config = dict(
    num_hidden_layers=14,
    hidden_size=320,
    num_attention_heads=10,
    num_key_value_heads=5,
    head_dim=32,
    intermediate_size=832,
    vocab_size=4096,
    hidden_act='swiglu',
    norm='rmsnorm',
    norm_place='pre',
    norm_eps=1e-05,
    positions='rope',
    rope_theta=1760.0,
    rope_fraction=1.0,
    qk_norm=False,
    attn_scale=0.177,
    bias='none',
    tie_word_embeddings=False,
    parallel_block=False,
    init='uniform',
    init_std_qkv=0.0289,
    init_std_o=0.0289,
    init_std_up=0.0289,
    init_std_down=0.0,
    optimizer='muon_variant',
    learning_rate=0.00138,
    lr_mult_qkv=0.7,
    lr_mult_up=1.4,
    lr_mult_down=0.7,
    lr_head=0.00414,
    max_grad_norm=1.0,
    warmup_steps=200,
    schedule='cos',
    final_lr_fraction=0.1,
    batch_tokens=65536,
    max_seq_len=256,
    doc_mask=False,
    train_tokens=742200000,
    max_steps=11326,
    dataset='wikipedia_en',
)
Each number is 128 + 32 x the weight over its row's rms, rounded and kept within 0 to 255. Layers, rows and columns count from 0. Numbers have three digits each. The size before them is the row's rms in percent of the matrix's.

# layer 2 MLP up, 832x320, rms 0.0825, rows 0-410, columns 160-191
099:149187074111214203071114110139095125122083150050135113048130067169106122104057120139149082132156
104:133116160151154084217083113130124121086134180131160158093156078122119055146140089131151129159171
097:156147118147119107189126122141168174108099134113065156141137151150152117221105169181168101120142
111:160098082142159128096092192107088144147136140186149098155126165199122116088069108118098139169159
097:188122100129114185139132104086153133118112150078118150093134115145068099192149086135167135066106
097:155102133129199126100152125118096094124132122127137122155170104118139163155111146121122129162119
098:140138108160118166159156103147183174113093156110084146080108151150154119161112101139108150131198
096:107162133198130143134201084139135146136121099098125162146138194142091117139120103109108170188086
111:099076135113109115139157057136120176050128146060169152189048155117151147089128112050080142186145
095:162099102110140083131178160104134106109179127063110098152195127114106092143137162175101107161081
096:095167120163139203091108129183147141205107135061137085137096136080167145168089082142142174164125
103:128155166169161114140131119078088172196131118131142102183161142148173119125102061104165142069131
097:093137142109073128122078110133124117167140126100136159067047145087136113125101175061122130090116
096:119057190205125111135150094060110099129118125089163160155142116123148137126208136131113083112089
101:153070056168168105091117107133094118113116121108158078130117155116145122101131103169147104146163
104:163127126076088094150122110155130126077092108115113173150126118147117092181036093111114055130154
097:193086133151141098150103093151134184077097092196091112102153125104172122110162147196149146197177
099:070095176124156116045112130123129118122143152090104157119072146128131126109125093105120155199121
094:096139100067070121140133128106134123106090103158117142065176121134120123119102124114080142143075
097:082179156118130149171100134179146150170142142147140133154112143103104112110099074162099180099173
094:119134160103158108210179172091115213097096102118124097124094110186136103098177148125128079153121
110:125084088122149142177149102147120096127143078199090142116104129183185123103126147127144116085106
106:110127129153124132121143095067154146137082142034175179144178113092127116149165101122054186100104
089:090095141138076097143109106156142154137175111106171168178088160125185211102134132103111144162138
097:117166178142187106080090140137146229054030216132103166157075069185126109120083093120103095126137
101:133101155132127142118079167090151123115158117140122071192149176132151133107120190127166102116168
114:127138126136166129106141086180122118147189170105148166104075084083124103114098111150105186099116
103:184156126121104132173111081174131139127104149109095132139123134132143132101092079170155108134089
100:063104074116165085114108149137167116114139110143150127175191141165155124135136188138119121132156
107:123120098122096123092094105098140162118128092130136079037079139169123171110157139084194166090113
100:131133177091130156157101188171143174135103126151128122106091140154069082161162098124157108128129
103:141139147125130070169166103162109193102101150145126160153125096128094153168091182139203141111149
102:113143151123102151119146099126117157134076190143109155148154114131121154111108093092177111153150
107:124104172142147114086145092085180108082153089105118118146192156110141170120102141089104087129131
094:095102198070153097111085097104097055092107157164138080148094089137096093068146118131162146149052
089:151081139110152142100189137081111120069158100120174141182164110063122124173129157123081107141213
101:094126161132124119154094107105105112055133087163084136153084117157142173150169112163109134125071
096:164182084105136187136114163147101166152058106158169124178163095112156146136163164163199110176133
094:105105159078138159096198171172056179139099138142107085169159121086084175171112127090177145138084
109:129137090131104097124192138079155151079149183118123199161112132040141125142161163097174105120085
105:127141168134110098170125109092083154163146121104151111136114095123079083106130123125113138137132
095:145122102148157140065063131121154160098151110166103121159163090137144125142092090107119161122169
099:133144124113109147032084174121113117126115152193158092041168107091154115100137176076146118083168
093:137131115154109132095179189207139135085119147172134110127131179081131123191101108144124156200131
106:084148126139082099180151106133144131134154074141166123154151121177164134134126098138123153105107
096:172122158164097124121100082175150141120185114143153157091119121062128095121127208153113132089141
099:074142118138111201169164092132156177131106093098149124200168087119091148138119142123152179155165
098:117138110108156115104079088088148118141160108143115082175130153098120112132153079169114148103151
102:118124106172210173142091142198084149143132152120101133125110093163181107070085101080093146085100
088:130201068110199195121150151171133179112160092150045104063119115063066111170167092138156135103102
098:188121123150102213159116102123108067191126164133124096125069083083162129176172202118134174070136
099:106120079064081049123105146111111107073104090111098061127166141201152139128077120103118125113144
111:118082144130107138108108134152144157100095180101111140193154123172120151139112083092124139158184
101:135114157112224155068128081126183089101140143097077058135123149124164141135173058128113125195111
097:107176147159079138150132185144143120121105132086182093128110154189137160121131149125100140140080
098:100117136137108080135147073132142048133189107100128107162096150095124104139152144154127106083104
106:130147124101143088127124138107135106106150089119187125176084097158091181097132083139135139148125
091:116149142100151121169132097157089159092174105149179180144118083128137147136144118150141154119166
105:119124122153104148162135086142109159149114142108098178102092164148129169108127186108172157091138
102:093119194157178170111136163143154112096107117124129102147100077111105120077175099145171122156143
099:099119133053128127160065113078095114115083116066136157130083158126082128087135145152088137142101
098:087104141149098086171127170091088112108145133173153139123122144170166154110125142126197146160136
096:100133145161137128195155103164143124094132109074138173094077116134102169156092069159167086105146
103:093149179115154178146084161120093129159167123090167135123126081094103124151164133106148138143084
102:113094121156159144170061160087139095188138077153087118120127169125222141118162122125124111128083
101:158134075120179127120087122162138114056126117024074099130137144057138098134095165091153124097149
105:184130146127120088104080160129167034145164175138097072086124112157131121045125136208113114159084
096:119117182125098118114174132092141111168109114189103150198126129141134181112114121173118118097093
116:146173133107157108126105170144100168109103143144105140108124102130104136203166140119160056077115
094:167135090154127171181132133104148081132139093117127104109128196089144128129209133067055137113116
114:155116123165149139000130102090140131122179179115118137142174088115150109153122128107084146133088
098:199096174100126152087101135142146130136076111103083169170099173133180095144155134147155034153168
097:183123108113151085067151183120154111090139133129115153126136102108143127165174099132085130169172
096:143091126130064099109077168162078124140125108144175103054138157089132083138181168115093107126137
103:159113150101132158097127153164207160184185188129086148165133139108128109154152139103117148110126
095:153123170126156147077123092058100090145171119095135096104134126091110157133126148144156160090139
104:117116144097077087071098153140118111164189107125134115106178128123157124104076149097134118106146
092:155076119127092083107113125139088088108129158143069152113167147216114137134130127165140138162068
101:109148135149179099123136145125103102148153135152127104122144116146146137200112159140095145088100
105:100175126089175066122108142088102132188092118117121110146147156147088185118130160094164112142186
108:065080112121069144138156102167133159165122124112119063111162154100106155124144121120110194132122
105:130091121154039127105144141097093178148179106137161188083112126103099119111134145129096153113191
097:113116107133142161118117136147157141082109078122056132114162095135150115146175124176118136135103
097:111109064093157105158107130099108172137125174151118145119097118147131182136086111157121187115058
100:065103112165169143181155083130145109131113114114135138111108113202139150123122122160083137107109
101:156148113123077132133122122109105157139143167086177136119166119134187145158144068161066048110161
094:124119185107120089124158103158117134172132118162098159137147170188185115089117135140168109161103
106:099089121115168127051157100037129144148099142150155135150132148140149141150128151172149088141132
094:150130111122040058055150092115139092131119099106107083116157135153119122121154138179101166038194
093:130180126095113129133073143100094179195141168134147144150124202134089077107113163076142122157141
105:147109105140110116098177164122147124150128166101140091137149132120132082133117067136105086147081
101:117106119131114147087150120123149132150172124086159087123081139134152152113159112108173131114110
091:170170112160138184082190151156153071135077125099155139148135108115174134130104152140126124183131
098:172033123126114105086101111082130082075160113093100104124171075084146114144125110119128160158142
097:148114123179123152107070110092139119136133112084144166210082189136146091092144114076171118150133
097:076076132117156183135140160181163186048133137137113153087125143155124129129124100105152133093151
096:156166176103168174144083087155120166126090108117114088127147116088098164170101121118152179160130
101:158093121065114194170127091187171161086151150146117132183112128113137127150085214106107145112110
097:178087162147106088058105162122143151147070174234172149107158085133133084125092158084128133153125
110:129140054065129121108175157130098149128104081117122118149151155134100106096215166137036176120157
095:112213128177109139154158133142098093131145157116127104155138104059157142123166131172129131154136
096:091146192141152158116172129110155120116126133116127112121123126067162145137119121113181148075135
100:072110158150136150114130112135115150169120107110132125175174126181139113149073086132137149108143
102:134126180085172120128161126151150122102174083123169147105120144121100128094074123113144137111126
099:082068142127182139147095149130144149107129118093110123180084141118091042149129085165202144156114
092:081131131179124126114117141204126182072163130154049108113158103205103173131121111141162125157145
100:104167111120124079086136152140130094111191092110080108123092125187078112135095118118147169127163
106:111154152159128081157083155097140137071101138154163135080064097136181089162119111080131136127127
096:153170145107145108108142098127126100133099125147133129095146163105082092138129123153116122169121
107:157154130141125150072120066101107105130103155123077096115090175101114133165136087164115101164107
099:114116116095211162085170104142076134164133118123129164167142125150130114195202108145126107157131
099:098151103136173119155107140107166170138131121149152039099095143084154117186081108069122109134197
096:099165133111141116127071168087155131199126157122173192095106123141158026158163161149130129099159
098:170158087146160172132104090097100105152236128140135104103093127101138134153178129146150109117092
099:091114143119113114175123153141121151157177093144063128125157131121093092119088109080105117136134
100:120129129176170140116135174143112108147149155136139177097130077093084111153128135095183126155126
102:135130117117162145054128167091069075170156094162108099181221140091141142135092169152085124099118
104:136121113162157109065096099141126163116110179151125072170189147128149099072173102112159140138115
099:148071135118134135186120173108132120133166075145116141139141152133142135105120087150083138098158
103:161091118198115075127123094064119159150102139137094143128141093106124149139188108090125138135159
110:162140091112105123147096113123119087155149123117111078170130089049140111158120087107155084112153
099:113095071210143148176149147132125132112111146099165088168147146178144106137156068123163169089111
102:164090076080148166152069075105135115157090106182138079124138183154132154102111166114127079086172
099:055151112095117149151128139167114118141097091095132141155115134144100123074171146126117134169167
092:152136149106051118096172139114106085171124154125142093181116108081106141176145086106090119134180
108:109113130161175172189153115153106156124215113140141125129128106087145100116131149145174130137099
088:133170169081148067164088141130079129093127165070116091179162127135195122133097183058112105139110
094:117134181146050088108138122091138142154139145165120171128164120156097059099159086126083056158119
100:125124133143143105088162154103123118059162135126094130092137115128134100170117122116146123116060
097:115085128117147112171129137143087128160146107183134108118102148104149141091099089187177182122102
094:169087113075186136135112119143112100140138180177091107077090047112132135132123101131102147158082
095:147112147158179122112124140144153100104109146177089126115226180162140096126152102139099093151111
099:122126104129110116132155109115119104099147176120158109152131177128131211094156118146193124118088
100:183104142182118170099086103089137119098126081162156153116209113036136129170167120151146194133119
100:121133076148170081158113111164111164101092089160091176134181167146165132080101098145159122139181
102:187134162172129142119123139044162146076079143129130136096143114142131139167103061153110101118124
102:108139116167122129166139141110145102132129178171112062109102115111175125083172088120151127080133
112:167119067153138126094133158085091071102132159117158130065120100111092119107121079101119122099099
106:132113117120151140094144150159134125117111149113127058162061118166136084108182103119161092164151
095:163145066098116127134181143130113127137139114086097134129116160178146125172113105127096164118091
097:112122140158120146076111146143115098141222159232094163090126097148160107153163153085144044141166
098:099127126090159160108191118102136100177164110122047146128164071127074154108136151112131101092136
103:151106165187118077085141123106108156162157136161116128152155140084105154168141117117128105133125
090:118141087161168057112113089113092111083116131102093149129115123182129143144153135094108151124110
095:134045087138150144102148166090120143177124115145114143196188114143121184164084145095125108163091
105:131093131152137100142119111108102100134155170109141126074079134157106120127181146112188122182145
090:126101133158150126107111113077154125148155136124155176126131153207128168123056142141095122119125
087:108124090123177081077088105084081111090094206166103118133124151128086143157141080139131072067099
108:161081134102094212126163094119178140137081114112143037086139134135152143124120150195142168073090
104:162083120082073116148103150137121150108114122099077125115149116089072141086127163133110151087105
119:126145100139121105141147099162157093146110116110117124097114111150185131130142145111094083100205
103:118138139085199155091131114110140124123135164128118107067101114193138065152109096108109100115130
095:128172066118198091144177082138122116184086130119097165207096150115118175114084115173125070114162
113:197033107104116105127127168139138101100184107196159071099139174161180070084092139084174123100110
100:090118112098140154059147175101148104116161115094150098136148068179156168130119138086133118134164
096:103076101152149107124140150112126106121168116111107081153110157088105151169147129129140165103195
103:100131122075153125126096139127082146094062078045189104149125161124105191113156107137134145137117
098:188153112150109166127126115061136142126163110128139110111079161033118121140109104062192108095097
102:142112137165123126126190143118149121104091082156186141085188126193131114204158229118119128145100
097:134075113114160116119107179123119159123137115095096158227155186138122138155163192120162142098105
100:112135089100109113158123086153136104120120146147158092141117124177123074153167143098092109162171
098:111120122119131109101153180143181176135083126130159126125160120099112101173061097134123096112142
102:104095127140122124095160143054101123201103108123123094127129184111024149112151126146193163066078
101:108068119075147151207079187119114183135142174069140091156092084166097102131170169092160048108151
096:144096125093073168098199152112106139145111107135121171172165098114124142173092149141063159170097
103:098136106163156087186121136154173096151053152072126121095171169137091146084139151081121132133141
099:126219123127108104182118151105105154134074111073132191164140197155159133079127069106137138124172
099:120113219115172148158157165131187120022151119135130175108147101143124136153123129153093121141163
105:150083105131123148108113066100184192101086132129155096142137157142104094132137080109121159150095
105:132118114150122144118091119138115118164123116083127128119170188134111137150123095123144144085100
099:140137125136127140081151135130159125198100126112087149118095122159177111131109093136164139093127
098:073072142082091184160080160141100103117141153136118181141157176113127114117165042105122126104106
099:161108085099123162152117078148123132144104146084143168141083108105168089144140186108068166149124
120:087080114171137122151129099153135159097179157121167167131115154130114140153168125149149178116116
102:146131103104150092144122114140171105132114122100128121070096154106143162161133122128058107127181
096:136134134109077079081132089122099130084114117102165053150116236090117172146128120080102167086123
102:148121158115042108169115077095140071124168108127073176116102142150178113102208088095105134120121
103:124093176128156141150100052092133120127161081103147159102156089172178133135108153134123137112121
104:140105094102125162099110119073175059175145073163145130104116146110091079155129167161149175082132
095:150148116170141148160230145144079128120119153123137121090139110109161184149087146103137154107110
095:102124095129176153103089163093122117158075102100148157116126131139134171108107150130148129109100
101:138156136139069168118108084147131124093051065114116098039118164147135164086182169112114170146168
100:129154175158121133130134134148113117133088194155099138093111141125141095143135112116186174101106
107:079136122171133113139121160139130129110174144209096109111134165167146100117133124118121121166152
096:142091178167138150124113093078098130119117146119133082140102113164117133177113118111174093111130
095:057141072096136139134141108120121164130145095123135086150133157081137123149146119125098086164100
090:165112109157167113113145181143085092093119086133083136106103124187142117171122160129172167176083
092:100104190153066057115088107108102173099162150123158146144121159140128161122103116140191140092193
104:156140186073132174140179107111127093133145155132118175121173110100127146130135106149199138077126
095:116162132165090093164182200136105075146165150152113150088135094154136175127140143104111151108155
105:128108099125110148137160124129121127116139123118128069105052080097111153164123143148106156186116
093:113139131088149115102075087145047144132080138188125141090167136073102096150180144150183134105065
096:157217139141056145144100095123091184171106159180164127087161144075085169143166134073120188104185
089:122131185086147143128188113120137182140155120113082145168145118125120167118147064093114108103155
098:114135134086119167129070103114112157128120114107127091159174114095090135114156166144148126141134
094:186131126184185044098079074081078110132099155134109147078118129170108162114093131112089130096117
103:183105134100120171114112148108149118174119083112103096141160102185152126129094173148118120133053
100:058097108132115169086134167165177171121110111094124143114151131162131101138135168098110124080167
092:138100127111175138158180112197142094114123139111165140120153096087123121098148107142135097140169
102:137064115103107067065166119106175124112089128126143088128129151135127140131065070190133183099077
102:140150146173162190129114172145085114124110058152184156071105153124105103106131099136217140122129
100:126152196163155107130089103151140138074126093118089124112166099110134159116146104134081116059176
103:095170095147180112142119168133096086147137199084151108175117179149064072129157172112118113128161
102:100122118125135136097133124060161131127115096137144126115133132126163082126186130105165100075099
105:117174178177070093114155145098124139138138154132137131151106121175178140153149170113120174111128
095:102117069161065119163154134107176175171126110161092144146134135120101093124126147141121102102142
111:106160153143063168112066154153140153071126129130138171097086130114147129085131136128146092149133
098:149123204118097141106148113142188130162111108139103166120144118101145089135155123091144137117216
097:190107147149135129067180133131153156112160120073123131115160150071097127173109103097122173160117
101:086078083080140126171096098153142112194139084139116112110094160096159141150116084121196121103179
096:125121112140217141174138139166165132103170147104130129168150110196098107113153157120168101178167
100:141168096180071079144142093169140117162159147194138112112116109148091159147126093149170129193142
099:048092133143152121101114162123142120097129142144141136117121132133086160133116171104149158110126
103:087138149117090116116107116103142131080132117180122142147171174138174146162124133134139100135120
098:115159112125120176144145138110104130151118126172107100182119166171109149125111141087110117122152
104:109122138166102134000071177136166106099159111171090150115130159168134166081158137166069144141124
105:075124151167122101148099149095108181135111101098115171131128079130103137105057076119112057136164
096:149178126095149055196120153159090129132152140152061130106081111133120165090140148134187164058123
091:108147129148159184138172143134069058105138110156094185095144145150112143099126147058124088111115
102:161153131133128100096153153108175124189077131121098213115135111156161166083133093178109122184095
103:094166150161133131130100143160107171124170099206170139111157096147151112127072114133116116193138
092:128094167181097144111160119083185101141167135125102138202120198152124075119103124157131102098092
100:126155123068103157089147164161098124127160153143098076098103146110140184122166130176178155157139
101:140165114154152153145102126150116106070083148073159109108104163102131129067150135054120158130170
088:112132151117159078160067158143122147120129129146109127067157147141157123158137149140134123033145
113:141149060136080100132217128096153188175146099123177105124103154128127152103124120120119142078133
098:150105107125181173159133148095139152122114129070196103093155199124136154071145179096134119102121
104:129143116113144132066067100182106125103097166169119123150111156141034158094175097141095154139120
101:145100150135142157121107203062100045138149185045125135115151172154149062174107177153164139067098
097:123103143119092211136147155175134083136087141131132126101071120152099159158129082203138096155127
102:125099136110247058188153131193137102010132109120088123093097120146136152101149088108161099162176
104:079205163148112176161131191123148097111110099188124140140119130102093163130145134128144182120139
093:178067123149168117076170164144139125163114084080170085138129117136102143136111156156082140088154
107:103100089093124117093154122134083130182121219173079129091112179176115140134097143124138091104110
119:136140109151132075119135149074087099166051125106105151139110186057179097099153135142118140093133
096:146163162123156157158123085206158076136139163127129127109136141146093117146090141125035115164082
102:126139067075118075109171125135129145126112117127152169179115153103148197148187118162093131127131
093:118117148109120038139089145143090113132154126126091198062195134089095157066097111140096104156189
107:188100169082151123116121106106119122135112138104114103127179140114123183132128147119113169154087
098:087136146111112131103109117129102123119095126164166073081123134112120173151200130138121168130113
097:154154069171117098180154180115137122139103138116096116167078138147152107131127121124146163130158
097:156161124111102126127213089087115160139167102151138169136150142172127166101109141186116113112149
097:095126113146102179057111155116108123051120154136122123124117114143133117203102178058123163129122
090:127067159206126122086154109056143106153158092182134108128162153114131169114086115135134134196128
115:080155099123165088153178073102115142123166165126124171095069155161120111082179126150125128138171
095:132184110130145158180088046136158101081120160138090149150140131148139156142122117165125141130142
097:161200093110088135114109095177127138133153086171083154153092154099126177161093086134180107109121
100:148096151054126081133114093150113108165107111090096113074125084122167129156112113131148071095114
098:138184127086169161144171162141137121104149125067146118094112105124128092157095166098120074146111
106:128100088069169149122150144160117118146137117103087130113133154087092139137120148108111155103159
096:153104181142081089135113152088108176109140127135078137073125095058110099120109181195088148138104
107:175185101113150117132168133187144122096080141179096187152107149160189079092110133170126097163112
099:047082082111192136192124101129127137128131136110149063110101125182113140110110137136158190160107
095:110153127161078096124114117210160128106151151096099174133094096152114191116110121115091131139205
100:099145131130103116142136069125137110079154113123126161095109154131184120113138077154121147149116
098:107122145082139094153204111099162097088104172141179083138084148138125090133105151114134125137126
101:131161150155148103135201164140116085082086134082167122179137135120160121152107121137119095167122
104:124140114120106121070134153124090160127123134110173184069156101121175108140175138055103116141080
103:125174142119106147062103163133096108181049117157120148096123131142097141192110161164080155133078
105:115088088147138095111180141115115142221141135066103092142095083075127203162150153133138121089097
098:117125090107110160096134153136130134169146122079104100127157150122089136156082156150157159130159
104:144101133121103124128143115139178101124082126148103128123106134151121127153128173136050170168111
101:126134114145153110117156122112099113140091128164140103084099086151097111078143112147114182101189
099:061111138095135117182136136122103145172180145154131133142135076071113134089144147114187095173075
102:158112061177169153140155138127090144120142162089191163087141125138067137067088088180156122161120
099:189139093105131139115125130109197153131171125087117157088111048180138149166122153097106132130121
106:131169128104167068147128101122162146158105097141120173127135053126138135138129089184095112137170
096:058156078114083103116115110112121139142104120119114106085095159148114090085132115093107103168147
097:068104122087105139099099071091158149173144062125156098158115165148150062098143105079096072103138
102:116147090094070107115145182130113150114185120151112131089109139159114114133126117162081087110135
095:091161109130126102162131149128073082118116145086138110101134168128100082160116077112119127086174
100:123185117110108181168124148116168142098138118162112134090164118109127133190137160140118105074177
106:129136208117151149146070178141139097168145124174191115153115088135105120122165175035104107098163
106:186112092102135186076108184135143133181155166139093124199138167179131131118105181165110123088134
100:110123139137144131087106149144148177122113107118077172155105077138046095083099114152178098192160
091:115129102130195130182116120148134133140160070110069122111131070042122071181102112144171161088162
100:080136139158168112144166124138117147167087157144117112128179160107157071096103096164176163157125
105:166099168073132142182080167102113151137138080113148059138130104072185138204079147115124149117162
092:056159156153121095163131087108113194128089183134187086118160097098128112164163136110151171116069
099:198095101154120135131103075101116176221102125116102140129193109112122145098117098205099112158144
104:117140163146035158170158145124138107139156140112129184150093128117173134077107164151129113148114
107:149156138124104086076132112170102108159132112136164132167153122187101090126079148114110140135110
096:137127149109122158115072068158076147116142148159133158163165091084159163086172138201124142143127
095:172116158121069159165167230161134179137161121160158138177172127111123165104128141121097186151116
089:115147071131124179136128127173147121115109154142175118075159119112176127155135117115154141117113
102:090135159133189108133178127079145098127157180146154107115170172103202095223153191117117053140163
105:144069177145090088113150099176084110129080137092151154173062138125117119110168145105158126129142
102:132153073199051106120139097093132113092154111106125056097143185098142109147101091110092139182117
108:059172179149099148073149096150098146121104189077063135129169114130129093052164117157177122110155
109:145119098191153129139139190139067084148145156153061164144132100128109111161143149076140131067136
106:116121175158140126118140136108083088088084112144147163126116191163137172100165109136054200106130
096:130116190117135092137094135145141101113124147085164128127106167134130153107107149142123092134119
089:141181167071149173129112146158176130190138108086156084155134172105144098136190156158167141122187
099:143177083082093124152149175110118115122146130100090140136079102138130148154125167110121110134074
111:201194116121130128141199186089160144138145092126142198125158173183154186146091162103101095128165
092:145162146109117105120105108135139153135126207178128123163067109126180162126150052095179085134073
106:112099112098106108099157122103149176134145104125095085176150136076130112107109190124118101136121
096:124150162145164080161072077169130150149153112176097161170092094111164106145150128110148138103177
095:145192089156143162197159096104074137120088130138192092171134128191129116133117166078139093148136
094:093175052127175154120129120110170165121117086155089134180169113147156067107092133130128147104134
098:138107073079144191195106151150089122120105157090111112159135124171162163131134113081108074172146
097:142132192093116046109111124106108123072099133091103081122099115132088135140117102117143117069170
100:136132127114174156171101091126118107051190194118161133141137135127109173139133163145104095138119
089:166143153106187150105133137086115152137143110107136133091142045141149131138104128070088129117085
095:085119091117103091116126156120126119176201099117154147085121120149091155122148136141117216100077
108:096169087100105129158142134138132144140109066092169148120170117128111121118091123149116159102119
098:084173056114111147139159147141165067098099110169111155108094196188098199142163151097114129108115
096:073130102134155121146186199094070175135116163071149125132082168143135134098065102110149130127123
104:062100122094141123132158132098160140167160116158169091141118122139108045126140152103168104081111
103:106122089128154118095171160125115129078091134063060158182123148174162077146160104131130177135086
105:155107099143184160139159127132120108066146087123113145135153106131068122096170109102132126132162
098:090148104095105122232119039163130086094135134111122158129086089118132093163086153163185131129133
100:116130102130167172148148171140084125082062125155124116136162106115160128077094092153121146226169
102:083155118129141161131076160130110146136109082108095083120143153127127078096168105141122152074083
099:098221161090110125166144168148160088115179091125141153104144173106039158171124114113116158146107
106:154095116138150131143144104109137167134125173135130150159169099103157062123140091154070114171038
094:144096088157163081118171100104114119135075127137132161164146150178138160136119094132116171184136
096:182128123190125113095099158072066185098126160132118181081103151134112138159136069141091136112087
098:119200173118112076155115144145136088143118150123105106098118090177130170158114081105133131160121
094:139097113099151152028099092189100105135149124149108141123143152099167189080125126107205099094116
113:103134207111123105103140178088150177169083142133149127114118068151104109157126168170122152169114
093:089147152113128107106147115156128143172132158100143115161118048118171116092116133130117111096113
096:150090211119113113165135156125105086165119129114136124064170086123155136146151154167089126105178
111:068094123124149161150110153115134110159133106150089113125137154135128162142132150151146180099166
086:100127107126119134117096152184155145062119129145064133093136086158157141138090170098149095090172
093:176090090095091133135101164132093125117114153106165103123092127110104116097073141171137124149086
095:114145133085161174179164136129100100127115140091080088112121152130114109142132126111119156168091
101:161145145136176097102100101142098129152059172078111139126121078137121172139142091115094092138162
101:183176140102131116131122103112124074128141149141147125143161062069106112067131108119115124093100
104:092169144117094115091116166134122131051080070119098141169120094169131148136121139139114089130072
101:067101131100193087115156169134109090202067097149167123133107174099109085178105116115144142144153
086:102169085098151102162121061140133124143074100145116098084172077095126060114131068160115109149139
094:170093074104105148122111167106107151131054089189139083085154121112145157094159102085118112179158
097:082146104092126178109143103178139080158156132117156145124144106137033134162160083153084135130113
106:076153160189143156120114111089111054140164172142157132102132166070107061153120082103115108118120
094:193151096088209179154122142133135118116133101072118118145188095060110151139134151089167173129064
091:109128089179135082114091141117120116162144133206098154027132136114125111127148202078104166151133
098:145087143116177121117143074170102135035164104085163159109145125134098146141210095115111117120091
094:125121085099078112147173089167158136120125067115069093132108170185105078090112110129138151141160
095:111123138173114166052149139096184122140124163127084138133113191201180130099108139144105095172119
099:117102095107080171133138148152111134179129142108138128184139136121145146162159087159108089126043
101:142108149221085044122135105151113082150103170085112129076131198144114126099127089136137132116115
110:116123166171169099113165125130157117144165148109118121112123100139149103195140204154158118177123
119:107057127140133091146126116107147126152147098163134137176105115142102119123053139103112174134082
105:101111070174092125152160170165156124107076129177110187118121160089099144126129114197108144161151
098:164161119076132152145105127113102094186043119139053111086051143116069079160099150112166142133160
092:101177146137157140172191184109166088138144134184144096145128112121107118126159148150171112168118
090:118085147107176138152077127125141124114077095090123102152110143105117160117126112123089095162181
093:102152127154131181133130125125082138089113160111111093103159150187166088140100147095102136155086
104:183149145127143135150149138146101100094158111197119112145123092057141168163110171096145126120138
093:130136130166150120099123122162078085121143148146138123108059084114173170136104153156135078125145
094:068130171113139144138134086119170117082169113130137081108112144092150105159168133172178126155151
105:163141112038126146101157113112155141122104038145116130141089103097171196101160136159117148120183
102:117073121075113149103142133158099142116121119108138112092119158069102094122110098189066189111122
107:088103173103130105114141116102145201152137124138124168124122090087113126111144186125115098204132
097:165120192135140160154135128112126162117079145077163125184068142109143158146115049154133118151149
098:118154108130114163102171133172184150145129136114113104167118131171150137179094131141089126112134
105:101112169059102211162157087167174169091117080162102093153131094098087152123138130206085149163142
095:219068153150150235173140135145095159127126205122162120157161117092102154100145100144115140165118
100:159124122148108109076149152154110125115147128120153149122091156162117123139134169151180073107136
096:122138174102195102151125120174120161116112163123158146122124080147114124164071157140139132141127
100:191133085155135167176131101161129138123090140171118143057134055168119117132126088176087093169120
094:195116117139122114067173093186090116065061080094129117118158012107176127153073113115138139113099
104:124151138132086136128067077146135154111123163105135133142083144080147145099093156130067097129207
096:095178170093095161168149169149133129116114173121082121104103147154123125083161121093122163170122
101:154105147086174161196109088072129087146104171146114110121123144129112126126133124139102146171043
094:146169152121070124122150092117131137135053100186067134141097190097182193193098099173095157145128
096:156124130089152144153081122105075067177088153163128100114145141131133139111095146118146134153146
104:137074088123085133127088133156070145091087138143173107106126124144133104100114204138153145136113
105:119065115142095104179059148119060137123163091157062074164122147141155070122087071151142149118099
098:051102097103145127162101094138117111115136176103128128146141110159136108087164164170157106129162
092:150099101095092095131136122103119175153137150103130118092143167111142200118089103109135109112097
101:073108169111151151195170169129121167131113133140084152152108119120123144114183131191135146098123
095:112109138134133077119186139134129089074134104159118160162119159100154054182101149156111125165085
108:101167188155130148132080178155154147157098190178132107109126110139137116160112121114177118059093
105:137127112171136061120078133103120152172101196144099194138083129142104153161112126080131090156134
109:123158147099086144188102125107126154174161155116147172206120148080168099166092122060192129087129
102:115119158119160106150142079129132150081111136116155114152058088162113209108124166171168157051113
092:118085103132141066069159104135139104148071101116172125190091157170092143160108105081132144170132
099:090126095156135073116158081092129093131139151085133152124118173146167110126129109160082093145123
106:085127105109039148142107102127116128128129159117123119151120138182116124128132073107111165167120
090:140122020111177094157179129171133083104172075107153221137137121195113130068062121096129128139132
111:171110158150161061139122106164104091141110099114149110147114180049148143151163126055124120097133
095:076149120129112167188177132097143125107169126126165160129121161050129136151187127119154082142133
094:107122124112122110114127181137141123080141081148156134185088080145161162137098162068174102130181
105:105110144101137112102114133135146121164081050147180139180134126158134159108120154193148086131191
099:097130137165125113105118147106118105115119138045111172124150137097107128114129117083122104183157
100:176160111157151147159157148141109136151128163199134134155171122130131117132132116157155168112066
106:109136156130098151109124137147115146103161177133147159106137122100140109099121140080104148056149
104:135122085082100113070131171117129120125119095072172115102063145121143119083209116168066149102110
113:099134154137188134073145124114150113127096147090179160053127110114186168092151135129100123114132
095:107128171154141162086070117114095120093115180133119169171174144116080131133137086112144121170077
102:151139099119109108149122130154151058095147141145097148098170098173147085129145092134045148199127
104:092117126153087112097168085146207169116106118186081147122122146096134092090105124150116150148171
099:126119151131098095129162198087136124082136120154161080136145128108166134135156145128129255122115
100:166117127105182069081135146157161106117135166117113116175149153079131152147133153132165135159098
102:178140156143115143103117201093092163168130172158111157082153108068119129117126135077163175143096
100:116144124133130165078195141092121088097099065102151145153097200129101182085149072152163114125129
103:184140136129181114102135076148136130122115147082114110180079098110088126129144162086104103169074
101:114140168177119090171145104199075124082191079118125163113127146161127092063124110182078108095128
096:119091089104125138117097107184105119144136121108106133114166140079123094157110099140114087073114
098:196113134112146140153107068086156162170138097114095158112115166122144133166100183143125086123124
096:130151167092058105101114137138098136120121170074157144083123113118105199094099120104161138088083
102:095167134121147155108141125086147170195171091135133136082128048108128128114162159113142133116166
097:134174115077130172102130092106216141059137128099189136080111145178148143172099142199100192088101
095:095108185154156122129077108136162112128141098133152102099107162117184135142118124101154149116119
099:121181162132107108097134200101147083121104120157115173115118139126148165124160122119200101182100
100:151128116120136092165130170166146095154091165097139151139161085124094157105098092135097145117143
094:161151130078104128160087103148138100085111133053151098122173115154098125141117125155132141109183
100:196126109130137094167147134153100120160155144146119119149128179166129141122168097178079093082143
097:194106155111102159115092173132114138124094098125137106158113200072114115133120068158168105162141